config.toml
n_layer = 12
d_model = 256
n_head = 2
n_kv_head = 2
head_dim = 128
d_mlp = 1024
vocab_size = 8192
activation = "tanh_gelu"
norm = "layernorm"
norm_place = "pre"
norm_eps = 1e-06
positions = "learned"
qk_norm = false
attn_scale = 0.0884
bias = "all"
tie_embeddings = false
parallel_block = false
init = "normal"
init_std_qkv = 0.0398
init_std_o = 0.0494
init_std_up = 0.057
init_std_down = 0.057
optimizer = "soap_variant"
lr = 0.00921
lr_mult_o = 1.09
lr_head = 0.00766
grad_clip = 1.0
warmup_steps = 200
schedule = "wsd"
decay_fraction = 1.0
decay_shape = "sqrt"
final_lr_fraction = 0.0
batch_tokens = 131072
seq_len = 256
doc_mask = true
train_tokens = 742300000
steps = 5664
dataset = "wikipedia_en"
Each number is 128 + 32 x the weight over its row's rms, rounded and kept within 0 to 255. Layers, rows and columns count from 0. Numbers have three digits each. The size before them is the row's rms in percent of the matrix's.

# layer 7 MLP up, 1024x256, rms 0.0571, rows 240-335, columns 224-255
095:208145147118158167057164134143081114144154102147127129143102088064147087174062144124121157106152
100:154085064170126167127128130150156153140175137149142168130130165101109160081071092140072138190056
097:124064126044072147156037130057117109108170137139098143200122143172151143085124159206112138087089
105:140143083143165111119129082162084174139145150169117139152093121080088070177138184174126139193150
089:134124138178068102055109112068114115208159103124150099158082176126099163205099073140141166132099
101:153137091142135100171145039139131199138113154103164093156134120103097179102153140128084168166138
105:116163160121110141158123137141104115158051140161116084051144082149132113099123088097101123092099
103:140124137116182082130105169114097091137105132113069082154157195110184155142134141143121143148095
100:195189064193217127141108134144082150125076138137067152139110175128117086126169145115163103135174
099:134099154096084100093100097114124137128093128101163130138097107155167096123121145138143135105093
103:121138139211091144135160143183164105121132170179163127069109066059102131086071188149114079124152
099:137108117128160119118137078120174107130107140130116153131155040088094114131111149083124118106075
099:107181129062112104110108137181147113151170108109097073097165063081095149093138199103109114157143
101:096113145075129147108165092174129171093075130150167116101136138118152137104098094191103118137151
095:121101146080120103095124128135079100115136149202130091125138090150097108103117051205138131101083
089:142121118127100140162143057142167173167104176176078172076076172157092133153145113107064177110105
095:149131124178131136093087101113130137112042152171098143107138106140063110166119090137114145108139
100:155114138156124099134131112143162135098111202117108151151195170150122048125159137093180128131142
093:099139099184096134161135145061123172109157180148171118175100115149186147112073097166092103136101
099:101174118112112121165135157203157089144144121172173176107152164190087107137091203150143155174106
095:123149100110147148196155123137111093144206143123140081096096126102140093078126158150167178085168
107:065088098095177114081143136147136137105109083113153110114154096095153080142172092088133144154155
105:142098074208105115106116099178119171096155118152093097125167103126121151137123178161107052126163
097:093109133147182099151139111125109171134057108098158065130117101097151160186146199164150152124184
094:092125140106174148182152121138205085119150084159166125109144167169158138187111139107084066107060
092:106138131098141109138197161121160159106122119102097151132132062102168080080120138091173128102162
102:133120081071138101103151115167111100166153091074070081109114085068163139185080159138171153108072
097:131150110145090136099112126160127146094115146083117103153104104121128140142124100122137092140088
099:094145081111175101123138115138142104117134143104145153138170103190204138136100133095111085083154
094:185084101132139057091122118126094107158132143143082144114099118128141076204125159213079184123137
100:095091096093132131131171058149089165173098152078142164159135175069148147168135164104103097201147
100:120128106204118115139113152133158090186154152195169097119208087082117133142090093160127058112139
102:132160086171140157134119152124179121152160102104136051113108128089114128102125155235127121109140
099:155112093100135172164156118153185120113137124166140068202162138139145056138101139119085166103163
100:154148177136097153186106132165178106091099172095114086072141133123074104144144047127129182108197
096:045121060077211177092147129130161141057133099115099097113157147166147131077126077112106141111093
108:112130120108092179107142104141091188104168134134112152126149149019113135131078155085164098114140
095:162144119104125078053124106134097143148150146144100109048167132146112098087071112135124127137123
094:131132096152125113144112098129175130127145102113131081178143162146128066122118090144113143100136
098:107078112142145095173155162119085089147127091163113087116067131112135098110100086086128111148129
132:137126126110127127110167156184109137142063136092162058094150100108136114115150141134131138147128
104:079124107110082083134146187118137174112179109125081078206161127123117074187114124137102104169136
100:175073182104140118142118137147150093154138068129140121139119084109153147128133148140201075129156
097:112135152132053198206083146104149066176132133130125133130179069104208153190147143113129101124095
098:134126166118109175104158127156123150129063145125109091109112091166127108122155107159193171151121
103:142149127149126160088118135142136162151131173111181122073129167132147135184136130172026070149144
106:115103111150131142160107134078096123135129121153143107096068101153077091142080071146126115140126
096:151090152019118164165115088114093089100175102066121150084144088127123179104127146087136183129089
095:142152161113102099115160065090138135152150135093125079094134106166117123164138134110137044144156
102:088082102161129170133182129132138140225173105154068120100123106164147118110086104177138124108132
098:107110156126108165106102083136131201208157127118114106149109125100149179126127122122148043133107
098:150190156086148105078107127165134171114065133108137092135089058126106163135140109154123114095128
103:124130136137133151083111115049084095128154095153121132081063157143132160174112110119108108105070
108:136114088134127113163137113161123110166090119124152141066115128074121166133143137110149158110165
102:110068110115190068146177113126156157121091045154055077098115166126161164138163152158082101111152
090:125187095128173140128140100164149126187151134125178152113166209134106162145051063136100188117144
108:128091131106133154149131169102181082186106110129093170110089124120075155090146142092155220145166
094:154100155109129161130089121158188162108143133161156109160119076110133073128136141076133183141150
100:142104130067132207176087093191142124165107131128097130169122158180126104144185114132152136122112
102:117098105128080093097141126120147112140128134089107083148060118135143182127156060126103225097171
101:088108098128142176155114083137127168119126152108094129158135110108188161137158129122115130077173
102:174159129089038144143089104098115150106137146158110102186105110082113119128060084083135125117091
098:152137096172141119132127136090091107106169117113066124090086086137137154122143131118198125132088
097:095087119098163044162119052120114140068139161140104040132121112146157117118117080085172192164132
096:111105104129111121125099101139099130146089125163117094127066142082115161063063119120148145131110
093:159051113087118129198159156122091109155101149156099098137097117131113152103145103119137148139058
098:149104133115123105139157115108122155068140095118185092144125121107122172173097104105078191085118
101:103105090132213069160129059144127102230146146183111100132185106094150139124141121169126101052085
097:131061118118085070106124133146127059111103148101205113149148161124147150138069158109132055114102
101:105107068103117155120137081071114090067132145141181154129080092098131125131168134133167127138079
100:169186137110113092177157122096116085181132138151072106084153145097106127185080080139163162058097
103:120112122176102142070123136107085123112138045140135092127142104078132146144155118064123107094083
106:103100093179150204108186094172113128112123123154143117125135136146093033129086112152144123106112
108:204191099108113094142148087069165108115099163096105142118107081082101156147141158096171218093157
111:158074160108152156116054159102146098124123092113143141172154094091088114117073134179107170166110
103:106117114092175101191101123155136151158110180116159103166085160141155139151151142130144143146117
093:161107137095176110106104129126070070159128122107126152143131123128192140153091158123143185085095
105:141095122089161074163120135142113139186154181150109168102134132123059049123147148132047115130142
106:033168109140136150115163174104153160150178145105122060090095103142116124144143148102113109134103
097:109154098154191080173101114137136134122160085166113094149089131095143112090086059140168125112090
098:153106093126043162108131108130131112148206100129088132136058170103150133134088146091118093100157
103:171158137159100115123144115091154069118123130161151100170091119121129089071144133177135151130068
100:115133140169056062092099041150162075161103146124180172114137078118150130103101113097061048089123
096:148132095096135145123077088155150127098162133118082095161152179177159106140141167123186112072175
102:094117047131092167128123127092122139194128098177078131091048126107156186168093057128106105100134
097:083122127146148112139102121086156182146089083152104114126106088119074125098092121115131053143139
117:112082087121101184100154178143137075104141114148083133148071072118173132136121127083115192104150
091:172121050146148151150093126130179120125142103111135127149125108077101194189133129181139099142129
099:138155147146122080099101090061167136133143120109099137139145108126113156134101144060030091132106
096:082113164137099087150135108131161126154106125183109111058155192127150179113120165170140065130170
101:101099123129164158119063201088076181146130115138093019093114147129137139081128145087132134112099
101:123159194140094123058088154078120164184167143124178123124127098130121181157145112172146114071095
095:124193100149128154172078051138093181134100111162094158141084137224115095192155118096154106162068
103:126165140123075093155134141131098076165084166143113093117200071193143165057190126099093106107121
103:171146089119182171154140110117080098110142153149138126122145124177155108116118192154087172172119
103:173134148111183128124130112165112109129134170106109136129093170117129154128146123127143104148096
# layer 7 MLP down (transposed), 1024x256, rms 0.057, rows 240-335, columns 224-255
099:132182090095138102133095122090163162133095132154160150131100202173144178083156104116110106115072
099:171133146140127147158111139091050191160155134123164145155171083137095112224106148169130050148138
092:117131084170110141155135153155113195117109165101101115136157146067125090143081143165121108107151
106:136131137148162077096134130124111148104142132097090090146074091130089088133162147130093128113119
091:075144161054207184202160154207109138092087126082105092096158084114111113044092144123141127162204
106:117075094104145144163055119111109147095180167143148142076125126094142144189110113152107126116137
103:135034069110129151151122119117156152101091168174177076149097088113141122128131212144120106156088
101:141157045136123163152119082095138144103167104109096118141151121171080100119077087156117182164143
099:059084149077076111100156137138178141119194149099121047132170098131130139131149182124066165148123
096:129171107100164076138136130172191151146129151130142145081193147128125175162130115087125128107122
101:062108071145116129129116109151099157071129106131104164157107140130129122115129143128063113136117
098:123160156104099168132114154136069148103091136091098129185100179118133095094162100109103115105097
099:110073114123062157126141129174100111131134117143117201207141132150126121173124122074141183137151
102:136120105147099107098118105118122135158161145126136104139150124134108125152119139099155184132128
092:180168112167158128131153124120141119120117125132121137167112120144145159116171165133089169144128
090:156117148191171134094122099115143104159090136136055106139170109083093139113143153173114069146134
098:129178133122134123162152123137139133124166098124133096083157062113217140164132178116129132139112
091:149084134081155127053156158148120111129125072130091106133122068130118090096116106168091161120106
098:176172114120143116146129105188144150156105114080120128111096147137077126173102138156147123122093
102:169116183108176121129122091077076095104143123047131108168120127042093116161145094111075157099149
095:148142130164126103139067141115122177138076104134131130131173166187137177130130102140084102131118
105:073075193117147097130091054128212064101142101122149127163129159146119096105151113220114153136114
094:141129211095117171100153175036160095154158131153117114162144126137115183086172120131151147117104
095:208121128177100116128094141134149107122186153145083126163139091124114135089126069114093124145104
098:123196105168163230094064129110144072117145165172118084107154130169078158135111159089213140108147
087:126121120115127165096085132099086098124156129123126129117134240109088158185129091169124106141086
099:105153150180121130165143073124129136081131104132192076111152153133165105129128100129107181153135
100:090127050138187074129126111120146145138069100131116134142113137147097099169121182132076103145163
098:128077141178129161156112128095157123159090158129219132093125185101112131100222126112110137170121
095:103144129140137170165142091116110137161100136109153107142122083140109172118150115086146096143113
095:109155100113112148099113117084128107048171112132049177150111106140095159095184161134130111158148
098:128148111082175141094178080097112171107092125099103121190124112083094133125127085160171165161080
107:100144104112182179103169135109158111149129068135201115123165113136195137143145153102110160144142
093:081143096111152192105179109113152105159120111086150149177177120182051175154073155102109136111070
101:089178138138159202095144136098054111118127160126179144124184122129141166166056131116103142169152
099:172157093155111092145165162147143145111161117136113117155121102094138124106110161148170134161207
102:143167072131157127068062132108155118110187190136172116082083143122124110132074109143151150115131
098:077119082054095218173152093108152112123145104135115151158065066117130117110146121132130114081112
095:184122058147075116108097109173138128167109104099119128190126145100150177146143111146149088141138
102:104143106136129168071153093137174202104169127076132105153155120124122169161170107174113094100104
134:082143106131156146114178134117151121078103116073098118049131152115119124142123103092103083138180
106:066110134090171140116131170161194135131154121139086136138123142186089155117163092129102123128129
097:095168095160176156104109112151098119123096185122134100160064138212144135114141133018070142082145
098:138097119122132151116099173165162183121144114115132124116141121160144185125125081129148109118106
097:081120114138107079091084046083087062094145099180111086095155108116095134129179130154065081143154
094:135163163112105113121078149127132112098143072066094120185136171116103199131152113119143150136083
100:101111172144082122119152143179171183139134095077163149169129124162144043119154158086120138151084
094:123131073184124120115111141100166121132153147114182093193099148146078044202120104151123061114129
102:150104109159169062082139164168099105161162106139060161128098141123129093113084198137089127121171
105:132130112159118144167100161129174052119076168112076122104147136115158137117137167159112134096109
095:180056117160181141133123164086146109152099109121179162125118068162135128127106145123078140101144
096:126094089178122152152148080078130116133146072160111100131120140177143149134142106146182143110141
100:122147174068163137173147097158094141130159123121110109167113146145095089119113155215148088158145
114:095076135125146063133119103090108075111164169116090113171105087120078112138131088103152151164116
106:153154156114055154156167130139116128157148190110197159208161112173134079128133131142150145174075
098:098118135087096079145121106096144095057180165071162119082117112119147150101163165174087063115107
094:168195087180146118116158142143114158091119162147170112186155093150121109153161130133035109174081
092:098095139137183066095117152140111112157101099079077165127121153145092167139123112154148144140119
106:179085102114117139157180153166151169110136111128167081126158088059120114090083088110090151131093
105:122183077123128120164088119150145138089115134142119085166112145138133103144119139118134070094088
094:113122131133094129117135136082131125083098072137124097090108081170061117157117154154131149169080
104:113080168184101093103071147153077061105146093168173133146101140139123128107094130171115111139146
102:107201151083167085163130137185138152106073099140188096145110212107134115167085141162124141156134
098:103112134085067151156117172156156147121157183141164162133136115124130175145151143181154079050101
090:135114093112120203163146136140182137147173132098089100150124103148113062143140124145159108110095
100:112152138104154098123113104115101158143098082111126110140107131149112209088119113119194108091119
101:110102128222136149078091130147131125160151156093135140054123104121088117128138124133165148145141
099:126166108098068067192139120105060132116135098131097133128127147105108143201131168137144178142105
098:118129125167135087171133080153068128155138117140068139114132162142096170104131128156075158152107
103:168090141113101105127130091182120154130165134135088103099163102124120082147145116194109147194127
101:121101093130173123092141154145159169155125161139137188172116131136125108055131179101086050096163
101:174073122163126178162134099135136118112161127127101117145115159175096139179119144150122163120080
111:147138173120181092141143108066111157124178159118090119101102064159126166145091154115109170137092
101:106107124090120130076084153125150129144074088120160140136160145161116060128129103124104077182093
107:097180100124179171154138157084170129155088081137160074187132164111066124091117128184148117199110
109:187139062041133135111159128118063162136153070147075117143109112112155134107134156125105108111127
095:139104128109080119143147115135147192090164090092102094163109114113117137139163223149107145126158
104:080100164098140210147120129140160129158069152096106134162114138128153146181181200186094117170054
097:103101103068113157127094157131120085127082106178139165175132118139118111133149145168141134134090
101:144177166111094110132147128090106147123109151137191163065093070162143139153173108124114090119144
096:178106123105174144164132153149138165080052137131144126078140133151103106126124138120115148153121
095:119163152131124142176116091133107159145089140069122150088168135143165135154155109084140164206169
090:124135174154163123179131214110089151097135131113108141118135177169106117177056152113160066060135
103:112130143160148158066127107097124149101109139145181114127109158109162201168119156145178045161124
101:155101157125129150040118111125099132144104166108130127105163148126073109132128113172127130136125
092:161098128088136129122168147145104088139120134071197119152103195099166146164135174141125141146058
119:130134102152170190107197153138097060161075143123088145069117116136175097115145125120079174119141
093:103167126101097125109198138140124179100123184126183141105158165127142109058167136083145185110109
099:127112147178108170109168128147110139121102133092086079113096149134202088112126108088159157121113
100:181134118094102212142140191166083076112152137109171195153145099168146094123159130107140139119141
106:180134166124115137129187134192093128166126118087127183089137056127155118196141093111100148159176
103:079097150081153109142122104122110178134044150128136131115137149162097143098111137090091153163105
091:084128178111112104063181151144112133143075101113174163058139168108140100098135100160105102123154
099:125158172151201126115105120135110117173133136173152117122108130138130115215066120136149154069090
107:120077142155090153092147148129154138141088132130146142114122133096148091142096116214132142064199
102:101151060094179125101071114113132145117129030145152158116161164181180084107146128146106157097100